Weights of a small transformer language model: 5659 steps.
Each number is 128 + 24 x the weight over the matrix's rms, rounded and kept within 0 to 255. Layers, rows and columns count from 0.

# layer 7 attention key, 256x256, rms 0.122, rows 111-127, columns 192-255
[[147 139  97 108 105 138 163 180 139 108 111 106 162 116  80 148 124 168 137  74 154 123 154 160 140 146 131 177 146 175 128 180 179 174 140  96 112 174 139 109 166 102 133 121 142 126 127 159 149 137 146 145  93 143  80 117 106 104 101  88 146 130  99 136]
 [111 136 124 125  88 100 145 108 162 114 139 128 113 103 149 134 140 102 160 122 152 155 118 115 137 121 173 141 131 127 122 109 106 163  92 119 138 130 110 160  92 131  99 129 120 113 126  89 150 155 160 140 104  94 136 127 101 142 156 101 113 154 135 136]
 [ 58 169 136  86 162 122 127 123 128 105 121 127  86 128 108 150 131 162 145 113 127 107 129 129 118  86 108 144 128 128 156 176 143 155 161 153 142 129 130 130 141 120 111  89 136 180 124  91 153  97 164 145 127 171  83 121 127 164  96 150 129 153 134  88]
 [144 100 127  98 125 119 116 121  82 155 134 134 126 121 114 132  85 114 116 129 170 112  85 155  94 125 100 156 184 131 135 141  84 118 151  88 137 132 107 129 150 120 131 100 106  74 110 101 113 154 130  70 135 147 155 166 170 150 140 115 111 101 113 154]
 [121 133 175 140 109 146 147 155 137 148 131 100  85 103 117 120 110 143 139 124 100 149 107 124 133 152 141 169 114 125 139 145 116 107 164 128 125 109 137 154 121  87 198  83 120 152 163  71  81  98 137 126  92  86 134 150 141 127  91 105 134 137 104 141]
 [107 132 124  92 147  43 108  82 117 131 127  90 120 167  90 136 102 157 107 124 149 120  59 179 113 130 140  87 125 126 117 115 161 122 130 117 136 172 106 100  97  91 125 111 132 194  96 163 151 133 137 102 128 104 158 112  81 120 145 190 182 149 128 122]
 [154 146 100 114 151 155 121 143 128 155 114 105 152 128 145 123  59 134 155  67 100 123 162 104 120 151 101 151 111 114 134 132 103 135 171 127  88 100 149 124 124 109  79 129  99 110 100 133 103 134 138 133 105 112 117  91 142  85 138  72 182  94 179 136]
 [ 78 138 158 123 104 105 124 111 121  69 116 118 121 115 108 148 163 124 103 109  72 182 154 136 155 117 133 107 154 136 160 145 101 124 119 108 122 140 109 122 126 127 156 109 101 159 117 149  94 159 109 129 121 141 119 170 139 155 126  90 121 126 110  99]
 [105 181 149  97 159  84 128 121 141 115 172 126 130 127 115 138 140 138 125 171 107 132 142 126 161 132 170  96 159 131 145 184 158 154  83  84 174 111 122 162 115 128 123  92 133 170 127 141 136 102 141 143 130 130 129 162 103 168 128 119 151 130 145  81]
 [ 90 100 126 118 130 107 109 114 135 139 143 144  91 112 112 132 124 109 133 187  84  82 128 133 129 145 124 172 168  94 161 125  94 162  73 145 154 170 126 132 131 129 115 101 128 128 157 124 121 134 158 150  89 130 137 180 117 149  92 153 125 105 158 106]
 [132 146 101 123 180 133 157  99 122 139 119 189 142 142 136  91 120 132 126 116 120 133 179 114 131 156 141 142 125 139 121  97 162 140  88 134 134  69 127 115 122 117  97  83  86 166 147 127 148 124  79 123 136 157 116 172 161 136 120 107  97 126  90 124]
 [ 87 122 118 139 143 129 153  87 135 129 109 130 116  58 113 119 116 129 162 107 125 121 118 131 121 123 144 107 121 162 104 115 188 117 143 130  65 117 103 161  92 147 188 108 121 140  88  81 120 147 157 187  75 134 113 146 115 144  86 154 109 109 101 130]
 [153 127 106 143 142 125 106 124 112 187 141 134 143 143 147 206 157 132 107 163  66 144 113 110 114 112 111 131 114 163 194 103 126  98 122 136 114  97 193 122 170 138 169 124 102 139 103 102 144 121  72 144 119  91 109 122 149 109 100 127 133 123  96  79]
 [127  61 121  68 105 155 125  57 168 106 146 142  81  95 178 125 104 145 139  85  76 153 149 150 152 121  76 159  51 127 123  97 105 151 141 107 126 105 103  99 143 113 165 130 112 141 114 113 175 168 139  77 117  91 132 147 145 176 144  75 142 104 110  78]
 [152  89 142 121 155 114 151 117 168  85 123 146 123  98 125 146 144 187 133 156 115 144  87 134 124 148 101  94 126 164 105 152 137 134 160 137 140 142 124 130 107 117 127 140 142 138 127 149 161 143 157 138 160 100 141 104 153 132 116 171 139 153 138 142]
 [146 146 113  83 158 138 126 125 116 146 109 118  97 137 116 143  93 110 129 141 110  96 153 133  79  98 129 110 150 138 126 110  87 120 122 131 118 151 139 136 174 134 124 150 160 136 167 125 117 129 116 161 160 118  95 192  92 142 128 108 137  87 135 138]
 [146 114 189  90 147 137 129 118 117 164  81 142 142 136 131 109 136 104 139 111 146 117 127 142 130 124 122 136 147 143 138 123 131 125 151  96 107 115 141 181 146 106 162 109 151  99 159 120 140 100 112 142 147 160  76 141 118  80 103 181 129 125 168 196]]
# layer 7 attention query, 256x256, rms 0.123, rows 112-127, columns 192-255
[[179 113 135 105 152 178 176 137 137 164  93 163 146 127 130 149 135 143 116 121 136 121  99 111 132 153 116 150 121  87 137 132 112  81 101 122 119 136 151  95 123  94 127 157 157 159 140 122  85 148 162 105 150 120  88 130 138 147 128 151 174 144 120 149]
 [139  98 173 121 113 117 111  81 153 148 107 126 117 113 146 127 150 121 158  72 138 116 111 143 125 106 125 135 174 143 124 108  94 153 166 125 116 125 153 127 135 128 184 150 115 122 127 122 104 121 151 154 176 117 110 127 137 114 108 165 142 139 126 138]
 [151 125 134 150 156 169 126 111 131 134 136 137 158  99  94 169 118  94 177  91 156  84 127 143  93 159 146 135 164 107 107 131 110 128  85  90 125 142 121 119 142 153 126  95  96 120 135 121 103 178 147 151 116 117 164 160 154 128 179 122 139  80 155  63]
 [116  95 153 185 121 146 154 102 147 144 125 115 144 163 140  88 132 154 140 108 107 146  59 108  89 123 101 141 154 126 122 100 168  91 138 129 144 109 125 117 102 106 133 108 143 136 156 129  94 142 184 100 144 109 168  98 138 123 118 152 147 110 130 157]
 [184 110 165 138 143 144 119 157  80 158  78 142 134 126  85 129  87 138  96 125 121 161 119  90 169 151 155  74 129 157 142 136 146 120 145 156  58 167 140 136 188 133 106  73 158 151  88 106 120 133 144 121 139  93 153 154 125 148 114 158 147  98 159 105]
 [165 147 101 120 144  81 150 122 125 160 137 134 135 139  85 130 159 145 151 127 145 154 112 132 138 150 153 122 113 155 105 108 137 115 139 134 107 163  95 145 126 108  85 106 156 142 138 119  83 121 132 126 129 107 186 167 128 134 110 111 131 131 125 140]
 [135 160 115 106 111 106 173 155 114 135 131 105 112 126 168 138 122 157 142 148 130 134 104 123 111 115  55 112 160 115 134 170 148 109  80  94 134 103 156 120  75 104  99  97 101 139 114 151  81 126 161 153 126 104 151 118 166 136 140 115 153 124 114 108]
 [163 142 160 155 116 128 144 119 130 111 136 135 168 142 129 122 117 145  97 123 142  98 122 158 151 105 148 193  97 121  99 157  88 118 124 117 127 103 129 149 117 117 104 126 118 133 120 153 107 181 146 117 137  94 174 113  42  94 122 116 135 137  98 129]
 [ 96 165 112 103 187 164 117 125 114 101 161 112 136 143 122 152 164  93 118  80 139 162 122 112 126 156 182 172 183 105 120 116 141 119 123 135  99 117  90 125 126 122  99  88 150 160 147 108  88 111 117 109 109 122 152  70 103 110 135 106 123 164 159 100]
 [143 180 147 131 129 125 146 102 139 109 111 143 157 112 173 120 112 153 154 133 114 140 142 110 142  75 182 104 141 131  55 149 112 146 129 116 152 153 138 150 146 116  73  96  64 159 119 112 152 115 164  82  61 151 122 145 164 120  92  98 166 150 121 144]
 [140 115 106 135 177 130 118 135 134  54 130 157  84  59 157 125 125 151 122 146 130 147 138  96 138 174 148 174 101 188 112  84 128  72  68 122 145 127 131 145 162  89 114 123  85 145 132  86 109 117 151 120 129 134 127 136 112 161 105  68 140 145 147 134]
 [138 120  99 124 122 100 103 171 122 154 129 109 143 138 132 108 139 135 120 132  99 133 153 103 116 161 196 104 136 120 112 104 110 133 122 157  67  87 130 141 124 116 119 156 132 148 114 109 152 115 152 163 128 135 157 130 106 140 150 112  95 144  97 140]
 [132 149 170 155 124 121 112  90 175 117 134 155 123 116 134 151 156 186 140 143  92 139 136 166  96 142 132 128 139 135 157 158 137 146 123  84 106 115 191 125 149 130 170  92 121 133 129  99 100 130 157 164 165 123 145 124 120 158  71 109  98 208 121 174]
 [122 136 121 119 168  86 130 160 117 132 139 138  88 119 134 149  78 137 113 114 116 147 103 161 121 145 109 151 148 207  90 137  94 119 145 125 143 107 151 140 129 137 125 137 137 121 115 101 134 123 129 110 104 151 156 144 159 103 137 132 154 113 106  97]
 [111 146 135 131 115 144 128 123 144 116  79 178  89 161  90 147 108 148 125 101 132 159  72 180 162 140 130  88  60  87 138 157  97 118  92 101 168 166 133 123 112 170 117 135 132 132 138 171 167  91  88 126 124 178 113 146 162  89 135 113  89 116  90 134]
 [121 155 144 125  98 103 146 161 155 121 121 112 133 146 112 118 144 181 106 145 131 143 123 121 133  95 145  70 172 121 129 153  99 121 131 117 120 157 109  91 110 141 150 127 150 126 137  96  99 125 151 120 181 123 100 127 145 141  85 135 128 154 152 153]]
# layer 7 attention value, 256x256, rms 0.125, rows 64-99, columns 192-255
[[170 153 115 116 143  92 106 122 118 112 111 141 107 137 130 122 121 137 118 111 154 152 144 123 170 143 122  93 113 130 148 129 168 127 153 137 172  84 119 160 139 127 113  90 142 163 123 196 134 154 118 103 139 164 134 124 154 137 137 187 105  59 126 111]
 [133 102  88 125 109 135 168 103 148 130  98 168 103 117 165 120 117 155 120 118 142  98 136 174 141 206  71 142 155 134 166 101 137 134 133 108  54  87 134 177 133  99  81 117  94 122 148 131 147 150 150 109  76 153 153 121 131 100 111 122 134 116  95 117]
 [152 127 132 107 160 107 111 111 122  83 150 137  86  90 143  76 121 160 131 102 102  91 109 138 108 145 122 148 102  98 104 142 127 117 130 150 158 126 139 134 182 190 157 136 140 133 159  96 152 161 164  82 131 155 128 159 120 108 159 151 140  99 159 139]
 [145 112 124 128 146 124  98 112 133 153 112  87 165 180 153  86  97  71 132 144 142 103 131 178 133 104 137 131 126 118 123 113 130 172 120 117 152 114 118 100 197  92  81 112 132 126 111  97 116 174 130 150 191 155 115 102 142  64 101 133 108 108 130 112]
 [138 110 130  95 101  94 157 119 131 108 129 125 125  94 116 120 148 158 146 121 149 175  98 132  94 132 141 130  96 125 162  67 139 123 112 154 120  97 114 145  90 155 137 158  97 115 120 102 168 118 105 136 107 106 132 132  96 138 112 105 141 175 121 174]
 [148 158  99 150 160 136 146  54 114 115 106 132 102 132  90 126 112 188 116 137 127 175 126 148  95 147 144 118 136 126 148 134 107 179 132 122 162 164 120 112 171  92 111 148 129 153 110 143 136 135  99 156 100 163 131 162 143  54 101 124 153 134 147 117]
 [131 130 112 164  81 117 103 131 129 153 133 117 120 157  80 138 131 136 134 148 124  73 132 102 148 189 152 190 152 109 124 135 115 150 119 137 114 136 158 167 150  95 128  94 166 100 149 121 133 121  80 120 158  76 129 119 109 143 127 126 127 120 144 134]
 [155 166 146  62 125 112  71 134  90 104 109 178 127 132 120 121 127 122 152 107 133 108 153 156 160 152 137 113 139 131 134 107 113 144 115 127 112  96 157 134 150 144 154 156 160 118 116 172  71 131 108 158 132 132 150 118 127 119 108 126  76 101  81 160]
 [149 207 174  81  85 147 141 132 167 125  84 119 144 107 105 123 125 154 117 143 164 126 123  99 132 120 168  70 129 124 105 159 162 108 109 144 127 120 137  91 123 118 116  91 113 133 152 117  90 174 143 136 131 132 134 108 137 111 138 144 129 121 109 103]
 [145 117 118 157  84 148 142 135 114 132 136 129 140 125  98 139 137 103  87 141 128 160 128 163 149  95 136 159 133 126 134 165 142  61 125 101 127 168 156  94 138 118 132 119 116 116 163 140 121 112 118 118 126 167 137 132 133 125 125 156 143 136 123 107]
 [126 131 125 156 106  91 112  78  95 141 106 127 101 141 161 100 135 124 124 111 130 104 105  83 144 126 123 111 104 123 141 150 159 154 144 156 128 114 130 141 131 154 124 127 119  99 135 139 117 163 125  80  95  89 104 133 130 163  87  79 119  87 122 150]
 [116  60 158 110 114 131 115  95 133 176 154 115 104 131 132 126 125  97 159  98 139 134 119 123 102 118 105 141 151 104 155 106  93 116 157 125 143 119 160  84  87 155 140 132 149  95 129 135 112 137 163 152 150 107 148  77 125 105 188  88 137 117 124 180]
 [141  81 131 157 155 122 117 142  88 151 111 127 160 137 163 121 136 144  87 127  78 136 104 134 148 180 135  58 109 103 149 113 130 152 123 128 133 180  97  93 150 156 170 129 133 147  85 115 134  85 120 130 118 142 123 197 173 127  77 160 124 104 135 167]
 [152 159 129 140 108 173 129 147 145 159  57 143 145 127 109 132 127 142 115  86 118  93 117  65 127 108 157 118 155 118 160 133 149 119 103  95 123 180 125 127 131 100  96  88 130 134 147 147 172 125 100 109 119 122 121 119 166 135 121 141  74 139 137 165]
 [111  75 110 125 120 117 150 152  90  95 154 135 155 113 102 113 129 115 112 153  88 181 115  97 125 137 137 130 121 130 124  71 118 107 159  84 124 134 146 168 137 108 131 132 114  88 134 151 137 126 128 126 139 153  92 133 139 184 130 106 114 139 126 152]
 [143 103 128  78 133 133 143 129 166 113 123 119 125  85 112 116 187  85 102 168 108 151 178 171 158 107 111 142 153 169 126 123  71 151 143 175 152 116 145 140  85 125 157  93 104 130 124 150 137 154 126 143 172  66 135 162 141 103  79 159 140 105 164 165]
 [133 125 107 172  94 166  84 141 130 122 134 119 113 110 113 122 108 139  97 155 106 161 169 150 128 138 112 126 105 127 119 162 140  89 124 159 128 150 147 142 104 112 140 143 103 168 129 132 101  99  99 103 123  87 154 121 139 123 128 144 160  94 130 165]
 [111 146  99 190 112  87 110 152 159 102 126 128 129 130 129 177 124 137 140 121 201 128 140 127 139  95 107 131 109 152 127 142 102 159 121  74 156 125 115 116 111 163 125  62 190 145 118 101 121 111 150 173 120 132 131 125 143 154 104 141 105 157 128  94]
 [148  89 107 139 128 146 156 123 116 155 133 102  86 151 133  90 127 141 171 108 132 170 151 123 116 127 139 108 175 147 105 128 112 103 117 127 177 125 142 161 102 145  93 143 190  83 111  76 106 115 129 120  83 191 137 124 141 155 176 132 133 115 105 123]
 [127  61 131 128 111 136 108 124  77 136 152 112  85 132 132 145 160 154 145 163 100 107 164 146 131 124 111 109  86 147 119 149 118 127 109 129 146 120  83 104  98 139 140  64 132 104 178 149 143 147 192 163 149 156 141 137 124 141  86 149 133 112 162 126]
 [102 115 133 132 107 132 108 145 152 127 130 114 151 113 131 112 205 122 107 134 111 108 161 122 114 126 147 126 142 159 134 130 114 125  86 131 136 118 150  87 154 150  74 123 134 149  95 130 168 149  87 105 128 126  99  95 128 142 143 111  98 143 137 131]
 [114 116 134 167 158 172  56 191 121 132 138 163 118 133 135 156 136 141 143 145 131 115 132 123  86 171 136  82 133 147 109 131 140 183 142 118 155 116 142 115 135 137  98 127 125 166 142  92 115 162 150 170 136 126 109 151 103 103 133 110 124  96 149 141]
 [136 131 113 162 123 117  47 120 111 147 117  83 108 114 119 128 104  62 127 127 114 122 172 140 121 137 104  94 109 122 168 123 161 128 147 158 121 149 132 134 123 136 150 133  81 125 129 137 180 129 126 156 101 165  87 122 129 184 154 123 182 103 122 131]
 [135 106 171 165 148 128 183 136 149 146 129  83 110 132 112 145 100 175 104  42  87 147 128 130 174 178 123  79 154 148 127 139 109 162 144  68 110 102 118 149 161 117 119 144  96 153 135 122 134 108 143 163 103  96 132 124 123 116 114 149  95 125 104 125]
 [112 144  99 128  75  91 129 122 133 122 158 110 114 123 124 104 175 119 169 159 131 141 121 138 118  96  84 147 146 202 112 117 138  96 151 148 122 155 144 140 148 107 133 124 148 165 145 137 108 138 131 154 154 121 158 116 108 114 127 148 145  60 167 103]
 [148 109 144 106 110 105 115 126 131 131 119 114 116 113 134  97 131 148 116 123 142 100 165 155 151 149 151 122 164 119 151 105  69 125 147 124 141 139 140 116 125 115 137 131 137 142 153 131 127 128 103 116  99 100  62 144 158 146 106 163 161 114 111 165]
 [139 120 122 114 147 105  91 111  96 141 154 131 148  90  99 111 122  72 151 131 115  61 113 119 113  87 138 158 146 126 127 132 167 111 106  78 101 155 174 105 133 117 142 158 132 162 139 113  74 144 123 158 138  90 107 107 103 119 109 165 120 107 188 120]
 [137 111 146 135 111 134 120  99 129 109 122 200  98 104 142  87 114 154 117 165  70 146 165  85 129 140 153 120 126 147 147 131  83 154  86 169 172 134 102 135 150 119 134 147 131 155 190 172 129 114  74 104 157 128 141 132 126 146 103 122 113 133 106 132]
 [156 144 132 106 122 138 113 144  79 121 132  98 151  98  99 122 136 121 137 110  81 118 139 142  77  95  87 135  89 112 154 115 101 156 158  96 167 106  61 117 172  73 135 153 206  88 134 146 116 119 138  80  82 106 129  96 117 134 108 130 138 128 138 109]
 [136 116 188 157 127 144 140 147 111 134 124 107 128 141 196  98 129 119 126 126 151 124 154 154  87  91 119 141 131  96 123 117 122 155 103 138 135 176 157 137 139 158  95 128  99 151 118 153 102 169 129  85  85 134 176 138 141 123 124 137 139 118 115 172]
 [121 148 101 136 101 118  81 123 113 106  89 117 128 151 125  80 136 144 100 144 115 131 134 153 141  90 135 119  98  84 152 118 103  91 107  99 112 124 178 127 167 158 112  99 169 102 129 135 121 142 113 123 125  90 147 117 189 118 111 138 148 135 139  78]
 [ 97 142 139 100 142 130  97 132 124  89 137  65 162  97 106 200 152 138 161 126 176 122  89 174  99 122 155 180  99 133 140 137 157  89  83 155 151 142 140 107 108 149 161 133 118 113 113 133  72 180 157 112 152 137 117  96 112 103 140 154 182 157 118  78]
 [129 148 146 127 162  99 124 156 116 148 111 139 105 130 100 137 120 130 173 149 114 139 118  97 112 154 133 126 137  88  85 140 174 135  78 130 141 125 110 122  85  86 154 160 122 144 143 146  69 102 160 110 111  92 116 118  95 138 120 104 140 146 156 135]
 [118 111 111 132 122 112  72 161 139 104 119 184 148 122 118 154 124 117 161 111 115 132 142  97 165 155 156 173 131 121 118 164  60 122  97 158 130 130 206 115 132 100 144 159  99 115 149  86 118 121 150  70 176 136 120  72  88 113  94  98 131 173 168 103]
 [108 125  84  97 192 125 112 108 180 101 121 133 108 114 161 165 110 175 134  76 122  96 148 159 135  77 120 156 125 121  93 129 142 112  94 168 108 155 152 106  94  94 105  76 165  92  93 102 146 188 102  98 139 145 148 156 149 130 140 124 131 177 147 115]
 [ 83  80 136 121 134 105 150 118 115  97 111  89 123 181 138 100 101 129 161 114 129 137 103 110 151 115 141 121 128 126 141 133 135 146 152 138 137 119 109 128 154 157  74 118 139 106 100 106 109 135 115 110 172 107 133 125  77 127 149 103 134 144 153 122]]
# layer 7 attention output (transposed), 256x256, rms 0.102, rows 64-99, columns 192-255
[[178 133  88 100 142 128 116 150 127 162 116 102 117 140 118 142  85 172 121 141 120 143 114 144 144 137 127 111  84 113 125 137 130 145 109 106 137 119 106 136 102 131 132 111 153 146 136 153 125  77 121 142 138 129 118 121 173 127 152 143 108 115 114 151]
 [113 134 128 100 132 145 116  94 133 108 139 174  83 173 130 134 143 118 145 141 164  63 116  97 160 157 124 131 129 127 160  91 126 137 143  99 125 121 116 129  94  99 119 166 152 133 102 127  98 104  91 119 110 143 108 122 130 150 150 125 147  94 101 170]
 [122 195 125 114 121 119 102 115 128 110 151 123 123 102 135 124 121  94 145  99 140 160 103 159 181 105 144  91 129 198 116 150 109 152  79  75 127 150 145 108 116 123 106 143 128 154 116 120 118 142 144 118  84 149 136 109 147 116 138 139 137 188 121 122]
 [ 96 125 119 151 152 146 129 120 112 142  97 142 132 164 141 126  95 108 157 111 144 111 156 159 150 142 111 183 150 108 186 103 152 149 160 150 158 131 123  98 167 151 110 132 148  91 107 127 151 165 160 123  62 136 125 173 122 129 109 119 151 126 104  79]
 [115 136 169 125 117  71 147 101 123 149 113 162 119 129 121 143 112 120 140 130 148 132 144 132 160 132 129 103 143 145 173 142 101 137 140 121 151 132 114 110 150 133 143 121 128 145  98 173 136  82 107 149 136 117 113 135 137 125  96 101 141 115 147 133]
 [144 184 130 119 139  83 115 173 105 101 162 134 146  96 136 149 160 116 161 164 162 131 124 124 115  94 156  93 127 135 115 140 149 139 100 128 147 157 151 139  91 135  76  88 155 121 208 135  94 139 113 167 128 142 120 116 133 105 137 153 122 115 146 162]
 [138  94 122 126 124 105 105 129  90 132 155 173  77 126 138  85  98 111 151 115 118  84  96 118 116 153 178 182 135  88  87 106 163  94 116 152 132 155 155  41 180 165 130 102 122  90 130 147 139 120 184  79 105 127 128 140 163 137 116 121 146 124 133 117]
 [151 146 101 123 107 115 114 129 100 153 150 111 101 129 125 137 158 155 123 129 106  90  87 106 110 123 142 110 150 124 146 115  96 161 111 150 118 139 104 177 147 113 129 118 126 160 103 111 104 147 119 128 139 142 122 119 136 132 108 175 101  99 136  98]
 [ 93 176 108  93 150 114 120 152 147 160  90 137 147  97 159 172 128 146 155 143 143 113 158 188 139 157 139 123 173 131 154 125 193 159 136 102 136  96 161 139 142 117 131 117 129 147 170 110 116 131 156 186 147 119 121 134 122 125 119 108 132 155 118 145]
 [138 124 118 126 105 105 115 146 136 122 117  91 111 146 132 144 170 155 125 118  97 154 154 159 157  89 126 133 132 168  94 108 128 138 135 156 115 149 121 131 123 138 157 108 108 145 142 146 118 128 147 129 149 128 106 125 129 134 136 124  95  89 167 147]
 [148 120 182 163 147 115 165 144 158 155 134  97  92 139 138 105 143 110 164 114 122 158 107 122 108 128 141  87 108  66 109 132 121 141 128 117 171 141 153  95 147 103 133  93 148 112 146 148  76  89 133 123  96  68 137 130 116 125 102 123 129 102 151 177]
 [130  95 150 118 147 181  94 146 124 175 139 140 105 179 126 131 116  97  83 119  89 154  72 129 160 124  89 124  98 126 151  99 122 150 107 106 125 167 120 102 121 147 114 130 128 105 108 102 143 140 132 101  80  91 176 121 165 122 148 118  90 139 160 133]
 [ 85 126 131  96 145 120 142 112 112  97 121 164 105 166 115  93 138 160 109 107 111 138 129 165 131 108 166 137  94 111 132 154 113 122 123  97 115 126 132 122 159 148 101 127  93 100 125  85 115  92 169 112 115 110 147 126 117 143  94 103 144 160 139  91]
 [ 88 132 125 141 166 115 122 170 107 134 105 178 147 119 119 142 141 116 112 122 123 110 127 123 119 121 107 123 130 121 146 124 128  99 123 127 148 107 136 161 169 138 124 117 154 122 126 109 168  91 163 124  89 118  76  92 124 112 116  94 118 130 133 133]
 [108 124 106 117 130 147 134 165  90 140 133 104 119  74  96 120 134  97  94 142  91 117 108 128 109 158  70 108 191 145 114 161  87 116 119 116 162 114 106 186 139 116 134 206 131 113 138 124 154 103 143 142 184 140 103 113  99 141  93 133 121 143 136 113]
 [117 140 172 111 146 113 139 134 158 131 150 143 174 137 107  74 118 130 122 150 132 150 127 171 105 124 129 151  91 149  90 148 128 137 196 141 133 110 158 154 110 113 155 125 109 108 134 131 163 102 119 109 138 135 127 134 153 123 100 131 110 120  89 112]
 [ 69 120 154 119 138 141 126 130  99 150 147 112 125  92  99 145 121 128 114 109 146 150 162 150 123  76 178 114 155 119 149 147  99 148 145 119 119 128 107 168 118 126 140 126 143 176 127 119 155 137 149 138 150 148 132 109 125 116 110 153 136 129 159 107]
 [119 145 173 134 124 125 141 149 114  97 139 134 158 173 131 123 129 137 120 143 151 122 150 110  95 147 165  86 197 110  84 117 160 129 137 120 131 149 125 148 119 154 149 149 122 121 112 124 117 133 116 117 126 131 138 153  77 163 123 103 126  77 138 162]
 [146  83 126 137 136 138  83 125  78 149 102  81 130  92  95 160  76 124 155 148 123 140 116 126 120 115 127 128 105 100 173 169 123 132 115 128  93 137 141 113 112 112 132 118 141 168 127 116 113 128 104  91 116 139 134  97 145 111 146 135 112 168 129 119]
 [113 100 124 164 136 152 163 135 187 146 124 153 159 137 165 156 107 143 100 139 136 116 122 115 127 134 129 140 124 110 107 147 140 116 134 167 133 116 162 156 161 123 133 133 130 100 110  93  81 154 129 141 148 141 153 100 131  93 128 143 123 138 131 161]
 [115 136 161 127 111 108  69 125 136  92 102 120  93  85 167 132 104 107 131 124  92 116  96  90 122 137 128 103 148 102 153 161 150 151 107 111 138 146 146 110 133 127 140  97 128 109  66  72 123 102 129 128  70 111 139 106 129 120 121 109 135 127 136 105]
 [166 154 130 171 141 137 127 147 125 171 107 145 145 116 116 170 153 130 152 112 136 166 113 126 136 121 121 131 173 111 116 102 119  77 133 144 121 158 106 137  91 126 129 125 153 130 107 113 125 149 106  96 116 138 151 132 160 132 134 141 126 130 130 100]
 [ 86  84 124 128 135 115  81 134 115  52 127 123 148  89 142  98 148 103  83  81 104 153 141 142 119 142 146 154 112 123 158 116 111 118  93 161 148 128 139 128 108 117 134 127  82 115 118 101 139 122 106 145 128 120 123  88 164 120  96  94 137 139 117  71]
 [140  97 101 109 121  97 120  89 102 128 119 140 109  82 129 160 100 136 127 125 152 133 154 126 150 162 113 115 106 162 146 200 121 146  66 149 161 103 138 112  90 109 107 114 100 137 132 123 133 133 106 134 134 128 131 103 110 107 144 103 142 140 143 134]
 [127 135 111 117 101 138 132 148 119 139 124 119 131 101 123 122 125 115 137 126 123 135 122 126 104 117 143  97  93 134 128 146 112 135 121 116 167 120 143 150 140  95 134 132 126 136 165 106 135  87 142 108 125 112 134 116 136 143 153 137 114 134 137 121]
 [135 130 107 181  93 120 217 116  91 109 116 169  79 129 166  74  62 148 165 121  99 176 109 115 134 100  54 169 133 150 126 109  82 179 141 162 132 133 121 115 160 124 119 156  87 136 148  89  95 118 130 101 132 134  95 181 117 145 141 106  91 121 132 112]
 [ 99 108 108 131 136  96 115 168 109 158 127 141 136  82 112 161 109 172 157 114 124 109 160 115 120 143 130 156  92 116 151  93 101  67  98 135 116 125 142 118  92 127 116 104 112  68 103 128  97 106 134 110 142 121 154  95 129 128 123 124 107  80 146  98]
 [141 124  97 142 159 142 132 120 158  98 108 116  84 146 125 106 110 174 122 111 113 120 134 141 128  98 100 159 104 142 115 131 101 159 119 130 138 131 110 111 103 122 125 127 117 123 112 114 125 130  77 101 119 138 112 151 117 146 145  74 147 113 132  76]
 [128 170 137 158 109 135 156 143 147 154 129  78 139  84 123 137 152 145  95  83 129 109 141 108 104 134 126 142 124 111 166 108 106 100 138 123 134 147  83 148  80 114 117 146 135 106 131 138 124 117 144 139  97 101 136 135 133  81 148 152 115 147 133 130]
 [161 125 123 108 106 151 148 132 129 153  99 137 107 105  83 109 136 111 137 147 138 112 133 148  77 118 158  95 111 110 131 120 150 110 134 157 125 122 143 137 133 101 140 149 115 119 152  95 177 119 116 142 145 103 116 154 127 118 124 155 173 138 139  96]
 [ 75 118 130 132 129 172 139 130 130 147 135 155 130 139 111 135 144 141 111 126 151 119 165 113 173 168  89  88 116  90 105 138 153 174 145 108 103 115 175 103 115 117 147 112 150 103 108 110 154 109 150  78 120 159 137  94 154 146 190  80  93 144 121 127]
 [110 174 118 133 104 132 132 134 123 119  79 142 127 154 123 135 161 152 137 111 110 138 125 141 115 138 183 175 148  81 115 115 166 152 169 125 120 119 105 147 108 105 158 117 100 113 107 152  89 107 123 111 103 111 125 183 132 139 116 150 163  83 145 160]
 [184 105 109 157 141 134 131 157 126 121 146 117 135  89 124 116 157 147 116 111 124 152 127 160  99 124 132 105 134 123 121 103 144 115 143 185 113  95 142 121 116 110 149 127 124 119 140 132 112 132 108  78 111 120 148 113 128 126 153 134 122 138 151 148]
 [ 91 137 147  76 110 142  93 180 122  96 104 132 146 111  99 122 148 122 149 133 118 108 122 135 127 134 150 127 174  88 117 110 131 139 100 146 106 187 167 171  97 120 136 155 134 114 138 152 116 107 136 155 137 136 186  93 106 164 136 126 111  98 151 160]
 [146 110 143 131 127 144 113  80 119 123 160 123 154 102 158 148 145 128 131 107 119 131 120 120 151 112 126 118 150 151 105 126 119 143 124 132  82 128 136  71 110 154 134 155 146 147 124 103 115 131 195 167 136 112 150 151 150 133 145 125 158 167 153  91]
 [121 143 109 132 163 111 146 154 131 129 131 120  73  96 122 111 105  90 149 137 133 116 150 143  87 124 157 126  83 118 182 125 149 122 122  97 119 114  94 175 125 139 142 140  95 108 116 120 135 119 168 132 123 145 141 141  94 123 110 121 142 131 150 130]]